Weights of a small GPT-style language model, trained from scratch on English Wikipedia.
Architecture: RMSNorm before each block, biases, normalized queries and keys, exclusive self-attention, capped logits.
Training: a variant of Muon for these matrices, 129M tokens, 7886 steps.
Each number is 500 + 50 x the weight over its row's rms, rounded and kept within 0 to 999. Layers, rows and columns count from 0. Numbers have three digits each. The size before them is the row's rms in percent of the matrix's.

# layer 4 MLP gate, 256x96, rms 0.0962, rows 147-165, columns 48-95
097:457466431564428507492437571524464415465614476477466528456404505587555380483462456472525440423502481443491398496525434582529467485517476533487598
106:517546569485466512534473565592562489547378459538426504470550512560473433545443578442404460514515486592459555519551492417491564495493518473567462
101:500502510514492416500483514492478500530480434511543520457399502551403377452510550533459402511480585518490521442406581518439622397525525443478516
098:525529472487476519380428510447463553479448412479509535470511490538665590511530544469548449619470519528438508461518499490495475507509505544581526
102:510469524445459506545496500537461423529438399514493521531536448571487411588484420386502527471503540518523451466649457495575490451471432456375520
099:439489631561459466484447471470478550456535602579433514414444502531492477516564458489522468447545458607420556473504544504486564533579459506513538
099:627480557527603497536404448482451581592470504555513572544450488615510446500543436516447415504445443499449443536529537487581467415538450526397544
100:560484455460473492435496471488494421442451575469522518494572497524457497523534495585545545503524546484536451526501428417564409434542484482483458
102:458508511532429338535549495531484439521397465509569496472540403550530507523527506473471534503473475534523487554458543435427512457551470508501421
106:553428571492447467473471443468487544537557459571414517495432471552508506417429464465487483508446491574469431604492507529423478462432445472505517
103:410498533506471478553464466475548529577523602510489546448474488587512487505484483549548485541503441371530500492439571549456608460501518470501571
099:473508467470545580505688559526517412423579433584456567478458462572480482494502513490440458548360562602472574467480561473516520457403423539456494
091:489495425508475514572489524523522482492490572520448547571464510503539477494370524430383566498563503507469428404456438478514486377608469437439448
099:416413591462541504522509468403472419559553512528482461509532427402470565442491419467480556589509462523561441470427549549446567482567437483584552
102:436531497478479564426500530475452505507569553462530425572567435545548562522475387422565511522569513506507460570617405452480546513508448472438621
099:480458538380529510525475473542523559515443489519440450504524476462376506459435498506517445472519571491528479373484486481503485466526570487463539
103:647510562460513450534448413460559476361506467514502529478445485568521487514501551531420447568448432449477521474402427469441487478457513506381525
098:483487429391435513496440581493471464517597386620565538554503420497463524569472500533439503459476513478553540511440504467519549475519449486503520
100:511468596509426440495513466490414496492427580469438585409532395472538500474427496488556450569580595549590540517518494512574505537508435483534505
# layer 4 MLP up, 256x96, rms 0.103, rows 147-165, columns 48-95
095:466562532517525445479521501418504508469554454572445606545457419507537586552470497415472436467467485437577505467436591432414516545451517555491563
107:481461473536501512504402442545471553521538438512564540512530518534532518489512529433379473511585542534444514448516460501413485529591499536593524
093:509510592473464555519480399479544539463528500511517461408584539417542578535510464470548540548475470400592456441484488460543515458499516579505486
102:606392542517452457500541519479548597539536528459522521539467460406464455547538482359470500457501565564552510502422514489621518426482479540501450
107:500554587502479505523531637498546453500528441512488527409559504536561457440491481469434494522530502539503583510562575525563513558522490472462497
109:499440505493507504461483516467523522578483581518537527442398471527537589584541447477547493512487493558433609544535626541464471486506566503477532
110:539428561526549458495369436440488462509574585408497568461518426554535476531473509467486446459455544505470391523424496521408448509557572530498549
095:548500458540503432486477561448470522520409500470440395529498562557493385538522546580462576482574455524469440558458356463494510530445583560422464
092:460527457524513522526509469517479551551448478425508607467516473577469475518420454472450433516629516507517509644452416530539493590497567507490543
101:480519467468551467513505558523467425552442461494494445505584331590498567540536401542457496461514515457515480461552484497519497594568540483489472
097:459442534584472543378472491484423462494426486447511527559452548535442514476571498442508569585408509586535451496491432562587424485483488519544516
097:500485563458484499548468476482487493514453448387522522529537480472487553512434509522522488544519485476557493464545505399497427490546665559475464
095:466541506425506422537590467464560423443494429515538521611585445509456572502447498396570574577565469507515521480492525402520533501511484477476590
091:515546481441491527457542494495521458430450533504458522505537392536467494541480493403425474460443585480481517591445413497524491500382544576516575
098:563600454546475485540563559436588376482414472495446496526469494520394486499455461488466420525599470452488490487505495527550519470572531454448549
102:478553487544477479591499512495518534480580534484525451565479534470544480455542527507559484438469465457572430455550519451512464503517495528581500
104:532563494440499526557524430523516449473602531419597548480470542571472432625501501539466559507495520515512416430410543445486471497581518525548461
101:469454465422410475485479446408415461530556535471466439528428513454483496486556549552578615474588420472492463521446408550422481552525518550550475
099:457410513399479534514639489499450539406431527527519461490573533505492521510470409420549411485498511457538544498566496454520475457489588500555440
# layer 4 MLP down (transposed), 256x96, rms 0.1, rows 147-165, columns 48-95
097:572499418484460483453475457428538387592554506524485464510501490470439466460493509467478541477531476505498392468513476528499312464550576529454485
105:437507496395467590449487468429493431477456512495494504454562474502527492465420525483505485448485423555590533586452561515568591460440549473508442
106:412509529478465486525503538646469497441468593528593538488463450508496535469488507446440444401423493488416488651556552589487527508457434496480514
102:498505407506426608538591424468497542470451523514547602437491511533477446487527430623524398415513465437619508532555481494478564531505550496471496
103:550511489542506542440450482503536453522488520552462420534528527477503628517476564442528469481462597481494485563539527543532437536601536456482533
110:475415462512480483630498516491466367522503554461434526455505494512421508467512516434546580483589565503549442494518514453464484496527507600590550
106:431486439500476483525589531494560490516521507492448434394516446514586462412478500461511596552471559458482662549580507472458509508519520506439428
095:446532540482446537529490465467425398498509499495494666531485410402499533432443605421540493523546525541519498442482581570424457532512444531485572
097:590591515538515476513530434485535454497438528391431551431490477463523499507558512476484476580526571570455491382455657652494450543523509442537507
103:524404431571590516511561503444450596460525469507472537515504591522558488493474547543519432479448489498579567472552473525451560365472540443473528
097:505607630432556447541581550512528502490526508495564476475398515507469490539423552542475466449466531457508493432553513431516488490540456571439534
103:476460604501486513466401585553393543551521517409506532489517499454500467459472423585496480459632454477532442436495497480507497508496455413564557
092:545489458621471439497430512461499504537428493461476516577475543457520506556525617515537487436544462535475521482470459520539475486463455525388552
093:414516502449520539543521464537505471536559453458454473530556620441428535436538421487537437456586514508447465412542614509474471482484447408470539
099:532520447458539484498457473477535504415467431531457484447539513473543581508436487565505505625414517507521565566528486530584435453430474477454537
104:460544520501475513374549532510552517569507413476453462496484478551501414464476511451345503476458471532432549503523552529476459547462459465474515
107:419465420478451496462422479468513509462478416487532482522494500490486456394379425446484500568418449493491488555521555599467509614429550511550547
103:562537392478550498437453471483434526536502473473451543517591465467429515506528670604474475546601445521565587483510542534506507494491493503463461
099:472555545568556479493578418410567574513503500495464402465486499532487526407583504494493471501447535472487520532527556532543524507437487477507480